config = dict(
    num_hidden_layers=8,
    hidden_size=128,
    num_attention_heads=4,
    num_key_value_heads=4,
    head_dim=32,
    intermediate_size=256,
    vocab_size=8192,
    hidden_act='swiglu',
    norm='rmsnorm',
    norm_place='out',
    norm_eps=1e-06,
    positions='rope',
    rope_theta=10000.0,
    rope_fraction=1.0,
    qk_norm=True,
    attn_scale=0.177,
    bias='none',
    tie_word_embeddings=False,
    parallel_block=False,
    init='uniform',
    init_std_qkv=0.0502,
    init_std_o=0.0126,
    init_std_up=0.0502,
    init_std_down=0.00888,
    init_mimetic=0.5,
    optimizer='soap_variant',
    learning_rate=0.00836,
    beta1=0.95,
    beta2=0.99,
    weight_decay=0.061,
    lr_head=0.00855,
    warmup_steps=76,
    schedule='wsd',
    decay_fraction=1.0,
    decay_shape='linear',
    final_lr_fraction=0.05,
    batch_tokens=65536,
    max_seq_len=1024,
    doc_mask=True,
    train_tokens=144300000,
    max_steps=2202,
    dataset='wikipedia_en',
)
Each number is 200 + 30 x the weight over its row's rms, rounded and kept within 0 to 999. Layers, rows and columns count from 0. The size before them is the row's rms in percent of the matrix's.

# layer 2 MLP down (transposed), 256x128, rms 0.158, rows 53-69, columns 0-63
108,155,216,216,173,218,217,163,213,221,248,209,190,160,222,230,171,236,214,214,263,196,236,195,135,173,167,174,206,190,262,148,191,212,203,178,230,223,196,200,196,220,178,200,206,220,233,255,199,203,228,174,186,179,148,167,186,157,226,162,222,176,201,241,213
105,198,199,244,163,215,207,198,178,247,203,165,227,213,222,256,173,245,200,219,213,215,181,191,208,212,181,184,171,144,169,216,239,204,159,230,192,218,197,170,164,210,233,207,142,193,153,202,252,230,154,144,235,225,231,166,229,170,204,234,263,178,238,164,206
093,224,171,205,172,231,207,238,237,197,211,236,207,182,183,200,190,168,192,242,212,208,194,246,268,177,182,192,202,235,183,262,239,188,203,168,210,161,187,174,214,285,170,200,206,202,214,203,167,246,160,152,198,211,166,169,200,202,222,173,154,171,202,227,191
087,173,191,187,206,177,206,183,190,200,130,187,251,221,195,192,259,170,217,155,168,174,231,213,226,204,180,219,210,205,192,159,194,237,213,204,212,186,241,229,231,182,228,162,235,195,221,241,226,198,190,155,186,158,251,207,159,194,199,167,172,231,215,204,174
097,179,211,195,175,161,173,250,186,220,174,182,222,196,256,221,202,195,164,219,247,217,200,208,258,196,166,232,217,192,183,208,279,234,180,190,181,198,222,225,216,183,192,158,200,126,169,179,176,202,199,200,235,255,174,180,201,236,240,200,198,170,184,166,179
098,233,198,236,213,245,217,215,180,223,193,203,214,230,194,166,201,174,173,251,222,186,183,182,208,209,178,235,229,157,113,166,199,214,164,197,136,130,204,227,215,232,230,205,150,203,180,163,203,220,171,182,193,214,210,217,222,200,167,229,253,261,226,211,212
098,256,101,162,206,162,198,216,207,169,194,230,237,212,226,198,216,212,183,173,231,215,193,217,212,225,198,206,231,197,216,201,153,217,172,217,220,176,191,225,232,166,249,196,159,209,191,180,218,140,176,230,186,179,194,209,212,201,201,166,207,208,221,159,192
100,207,185,222,173,167,222,213,242,202,168,257,229,188,236,209,135,195,194,239,222,152,203,222,181,160,175,192,219,226,153,210,184,211,186,181,213,205,209,175,236,248,235,165,183,201,183,179,213,223,191,150,199,126,158,214,205,185,218,203,198,201,229,194,210
117,219,237,167,237,166,207,218,263,198,232,188,143,219,208,153,183,235,193,183,231,180,197,215,215,199,197,188,163,194,143,162,214,201,188,197,212,157,206,192,219,178,188,196,243,188,166,177,208,160,214,174,186,202,215,178,121,190,259,172,210,226,225,136,223
091,169,213,219,202,188,247,218,219,220,134,225,198,183,225,204,175,147,240,188,206,207,214,234,184,213,183,204,208,190,233,190,189,134,276,197,256,221,161,131,204,185,143,182,208,184,188,182,195,208,229,165,246,214,200,247,218,155,227,196,213,256,198,206,195
089,157,191,164,198,222,155,231,216,210,195,207,175,200,210,140,209,204,195,207,210,172,217,199,232,235,178,196,190,202,177,163,166,226,157,210,208,121,222,226,234,170,245,182,253,242,162,170,149,221,212,184,218,121,211,212,160,258,171,177,146,254,171,219,199
110,212,181,243,228,148,202,175,209,140,179,209,193,154,177,212,256,203,230,227,244,196,206,203,191,220,209,229,199,176,202,225,186,172,184,224,198,208,202,178,255,183,177,212,144,214,208,156,182,191,221,219,212,184,234,213,178,176,183,202,203,235,232,173,195
128,228,211,255,208,196,219,221,228,235,195,152,234,182,175,176,216,189,174,213,173,197,170,194,175,185,106,173,273,172,164,238,186,182,169,198,202,233,143,221,169,237,226,185,210,272,213,167,204,146,146,203,169,246,148,210,220,195,204,209,224,167,204,201,257
109,277,223,251,195,196,188,223,235,189,184,181,143,224,229,150,187,220,185,199,158,208,235,171,208,189,157,219,211,202,191,246,232,239,187,208,201,180,166,159,241,193,172,196,260,196,196,219,153,211,186,169,213,221,199,177,218,197,189,245,155,207,158,198,187
081,191,204,158,205,181,221,211,196,247,130,233,187,203,161,177,220,138,216,188,187,173,238,198,253,223,193,227,216,226,175,177,191,231,220,173,212,176,207,263,244,179,153,176,243,181,262,225,221,209,205,188,192,166,204,193,167,179,177,216,192,201,201,229,211
083,217,195,199,203,193,189,194,183,166,277,222,191,195,198,205,192,254,213,210,219,233,185,204,155,255,241,207,200,194,197,245,169,191,190,165,184,206,211,159,175,192,211,224,131,204,202,219,167,214,173,240,207,230,219,212,269,199,277,196,221,178,211,191,215
103,229,192,211,215,265,198,155,210,191,197,246,198,182,202,164,140,210,237,191,214,229,176,186,175,261,215,183,217,224,264,264,177,186,210,226,201,171,194,214,144,203,201,225,153,249,173,184,174,196,204,258,227,225,139,204,206,172,193,171,213,203,222,200,181
# layer 2 MLP gate, 256x128, rms 0.183, rows 54-70, columns 0-63
097,211,221,227,242,227,186,229,179,201,198,171,224,153,172,187,179,126,265,222,154,184,188,177,181,222,165,190,223,177,222,192,206,189,244,231,146,164,189,137,192,182,217,196,166,230,152,234,234,219,206,141,134,172,227,217,182,193,247,213,173,150,219,158,263
092,190,228,185,189,190,242,258,254,219,172,226,181,233,224,164,157,250,191,198,208,213,233,190,208,204,207,184,190,246,197,199,187,193,199,183,172,171,249,221,179,227,148,159,201,174,229,238,163,247,178,180,224,158,224,197,198,185,193,188,116,179,199,198,261
092,156,241,269,185,218,246,237,205,204,159,217,229,233,205,251,273,216,221,153,183,190,177,261,168,146,179,206,194,189,212,210,221,204,174,218,204,190,191,199,204,242,200,188,178,191,213,182,194,179,175,186,208,185,153,176,202,196,207,182,178,251,177,224,170
103,227,173,209,184,153,195,221,192,202,179,199,136,199,166,184,143,255,209,189,165,203,206,138,221,198,265,174,213,225,164,182,224,222,167,213,166,213,200,213,170,252,207,205,184,190,183,212,180,179,187,165,220,221,177,221,193,216,211,153,176,195,141,142,201
110,286,210,189,177,195,188,213,156,187,207,206,208,180,222,188,240,205,190,237,163,238,168,161,197,220,246,216,206,193,216,164,175,225,182,194,255,261,191,190,196,184,210,207,234,219,225,148,151,236,233,193,171,151,189,253,173,178,237,199,154,227,183,207,246
102,207,202,134,216,193,235,240,201,205,201,186,223,198,245,262,208,198,219,173,210,176,209,231,209,184,255,186,238,237,189,167,282,239,219,163,235,248,186,180,210,193,229,209,196,199,198,174,210,157,200,137,155,161,164,165,208,158,231,220,225,209,116,230,190
106,183,143,178,198,160,214,212,190,170,220,182,249,222,164,191,206,195,215,165,188,194,211,188,236,231,185,170,196,242,191,250,181,146,187,203,223,131,201,155,185,163,214,133,218,162,177,190,160,98,159,197,211,192,235,193,170,147,194,220,178,164,224,237,162
103,250,172,192,247,228,202,183,209,204,173,199,217,246,245,215,235,175,195,207,153,202,197,267,213,132,198,186,207,195,224,217,192,208,198,178,206,195,205,186,174,189,186,208,222,209,199,191,155,196,177,159,166,208,199,181,222,111,186,229,192,228,132,212,121
099,235,253,227,221,203,219,196,217,198,199,216,242,173,166,220,236,232,191,202,211,225,195,191,225,226,187,201,184,151,212,179,217,208,215,186,184,135,185,182,211,206,145,173,253,213,186,240,217,176,234,207,190,240,189,201,220,250,229,229,199,257,192,187,177
087,249,158,167,210,203,160,215,218,224,236,169,133,192,205,172,205,203,204,183,244,214,148,226,235,223,157,197,141,237,156,217,203,245,176,239,194,184,201,224,222,196,220,131,225,159,179,215,166,150,181,166,222,177,204,186,230,239,212,204,211,209,157,167,188
100,113,212,204,163,228,196,188,209,186,193,180,208,189,231,230,150,174,241,310,242,178,201,190,183,228,151,207,179,208,195,147,201,186,168,214,188,184,189,139,188,190,224,273,125,188,241,224,199,217,208,181,193,244,168,176,227,208,159,163,190,188,207,212,210
106,154,151,181,193,185,227,252,192,199,192,186,224,204,172,207,208,191,210,184,238,177,187,266,203,242,236,196,204,133,222,192,176,197,221,192,209,222,246,172,189,209,232,196,227,190,192,154,189,180,165,207,201,170,206,251,177,128,253,186,192,217,200,146,193
088,160,216,170,162,235,215,128,200,203,198,207,242,249,185,281,184,183,193,240,209,234,199,184,219,197,240,222,194,230,246,163,169,212,234,162,266,176,213,218,233,218,196,203,186,212,183,200,178,214,213,198,212,170,159,239,162,163,185,227,185,210,162,208,234
089,187,160,172,227,247,157,209,215,192,191,230,184,242,170,201,203,171,218,234,172,225,195,233,256,142,177,162,224,194,200,217,199,164,221,247,212,188,128,250,172,235,224,166,160,148,158,226,194,242,197,188,182,208,231,191,154,223,235,179,193,176,190,237,240
090,170,246,235,178,182,210,249,174,198,134,238,218,180,213,209,182,177,168,210,227,227,192,148,179,212,198,243,180,158,143,203,187,232,213,208,159,228,213,223,200,234,238,223,146,183,210,198,193,173,168,187,155,237,224,250,227,247,231,186,204,214,206,249,277
100,142,184,245,241,173,176,215,214,177,191,181,208,207,177,199,209,236,164,217,223,150,198,217,253,183,201,211,172,179,166,212,196,229,232,220,200,176,216,246,184,216,195,146,230,153,196,239,218,229,191,182,204,220,176,154,215,156,255,194,243,191,211,245,254
095,170,206,248,226,200,215,210,159,243,173,152,225,202,213,200,160,180,224,263,206,224,206,185,232,219,163,180,205,186,144,168,222,167,216,179,165,156,203,231,197,179,204,219,174,185,164,209,223,259,172,132,127,188,208,214,222,207,244,164,203,130,245,188,188
# layer 2 MLP up, 256x128, rms 0.192, rows 54-70, columns 0-63
108,253,233,202,208,242,210,159,255,255,233,170,195,200,126,195,180,219,164,165,235,248,187,186,149,142,206,210,209,243,245,168,158,180,271,185,205,204,190,213,226,215,131,203,216,231,199,223,238,205,253,201,179,226,165,224,159,194,213,179,160,186,189,171,210
100,242,151,245,184,126,212,167,199,194,252,218,180,208,213,201,153,196,192,175,180,179,163,213,234,190,179,243,175,195,190,173,194,222,197,210,200,214,190,220,239,179,236,215,222,241,157,222,151,189,218,188,251,232,177,279,263,235,196,245,187,223,192,167,178
088,230,218,217,183,213,226,228,183,206,187,153,241,200,215,236,252,172,231,192,170,193,167,218,193,216,247,236,215,191,220,192,204,161,177,268,151,194,203,151,207,223,235,180,189,208,192,226,202,228,169,171,209,204,193,205,179,219,246,153,196,213,176,152,219
099,254,234,263,274,208,187,192,193,207,207,234,192,213,176,261,224,165,198,183,255,217,191,223,212,185,236,214,246,195,216,203,221,189,201,220,189,189,262,209,203,236,172,255,219,225,234,235,226,191,228,187,213,189,216,191,124,197,207,219,258,231,223,181,204
102,225,213,189,221,197,194,171,170,157,209,250,205,190,225,202,300,237,249,189,181,219,175,179,206,210,229,194,120,181,187,195,145,170,248,181,247,212,201,221,214,206,197,208,190,248,213,174,174,259,226,161,200,172,204,176,177,235,181,242,153,215,164,166,174
103,211,214,215,240,200,237,205,180,194,217,194,185,241,224,213,146,155,189,150,168,156,152,214,209,194,235,208,218,168,200,199,236,202,201,178,208,204,206,170,187,201,185,240,206,195,223,145,153,221,170,247,207,208,199,160,161,261,204,196,178,197,183,146,119
101,167,177,152,240,169,202,178,162,144,242,174,185,186,176,134,237,139,207,198,213,172,250,183,214,179,207,195,204,244,233,202,233,176,165,179,145,155,199,204,221,210,189,160,201,171,183,159,186,158,170,230,204,245,226,198,167,160,200,218,186,192,271,210,222
102,165,206,170,167,178,217,206,163,203,217,204,229,230,161,182,237,234,102,175,132,233,207,205,158,238,195,208,226,182,198,243,138,193,165,199,144,192,212,221,164,214,169,208,201,237,193,251,194,194,179,255,165,200,226,236,192,191,200,176,227,206,190,199,120
095,186,166,190,183,183,165,189,173,185,223,192,170,160,165,203,116,197,262,207,174,183,216,186,166,161,220,224,223,229,167,205,192,166,216,203,202,237,197,214,199,223,158,210,169,186,240,135,219,253,166,236,185,187,158,192,217,190,206,206,175,178,253,152,231
093,207,224,216,250,197,206,210,222,260,204,233,163,194,270,113,215,230,172,197,223,210,183,226,234,229,171,201,212,183,174,212,210,200,195,272,146,133,195,207,161,192,233,172,172,215,171,225,244,184,190,166,187,207,217,170,194,238,228,204,223,190,199,141,133
098,228,206,216,196,171,190,203,192,228,223,200,172,198,202,164,191,214,210,196,146,203,188,232,179,181,176,198,211,205,206,201,226,213,191,195,250,143,109,204,177,192,155,130,246,242,136,156,179,190,158,191,229,165,182,256,226,173,191,150,160,212,232,207,210
116,241,241,177,142,161,139,248,199,190,182,243,193,195,208,217,217,182,239,195,184,176,215,219,238,171,233,173,202,167,218,177,264,203,178,211,183,157,182,183,190,155,114,262,228,187,223,233,165,200,160,208,255,220,205,195,205,204,202,213,161,210,192,234,134
108,274,163,220,254,160,207,218,208,226,182,218,210,182,215,174,157,185,218,164,223,156,166,239,185,176,147,185,165,193,138,232,199,190,205,186,264,161,225,218,162,153,209,201,174,181,196,158,231,223,216,193,210,226,227,210,204,185,193,153,169,198,226,199,187
086,198,180,215,149,210,179,228,190,188,206,271,196,220,158,194,166,200,176,249,195,178,203,223,217,213,257,182,156,199,234,254,237,224,192,234,214,132,144,237,191,214,246,187,252,184,195,213,248,174,201,209,199,253,233,188,179,232,233,142,186,200,180,205,266
095,221,179,170,193,180,206,185,247,198,251,137,180,245,210,176,202,200,213,219,211,202,162,276,200,171,150,182,234,202,252,192,238,199,224,158,230,174,181,195,134,162,165,206,206,198,203,202,238,279,231,203,200,204,174,163,226,155,173,245,144,222,177,136,168
095,189,215,115,175,193,198,212,213,185,182,211,223,181,244,165,165,199,196,242,237,214,241,174,232,161,224,208,234,189,232,151,189,187,169,203,136,199,225,207,171,225,196,201,179,158,261,195,176,193,233,214,198,172,237,171,208,251,138,212,193,222,212,211,180
100,189,290,170,183,191,181,235,249,111,215,195,267,192,191,155,226,202,212,182,242,170,182,192,217,243,218,208,225,212,196,185,200,194,178,229,198,202,178,213,230,186,203,147,173,220,267,172,241,180,217,148,178,215,206,195,224,202,219,199,193,232,214,209,148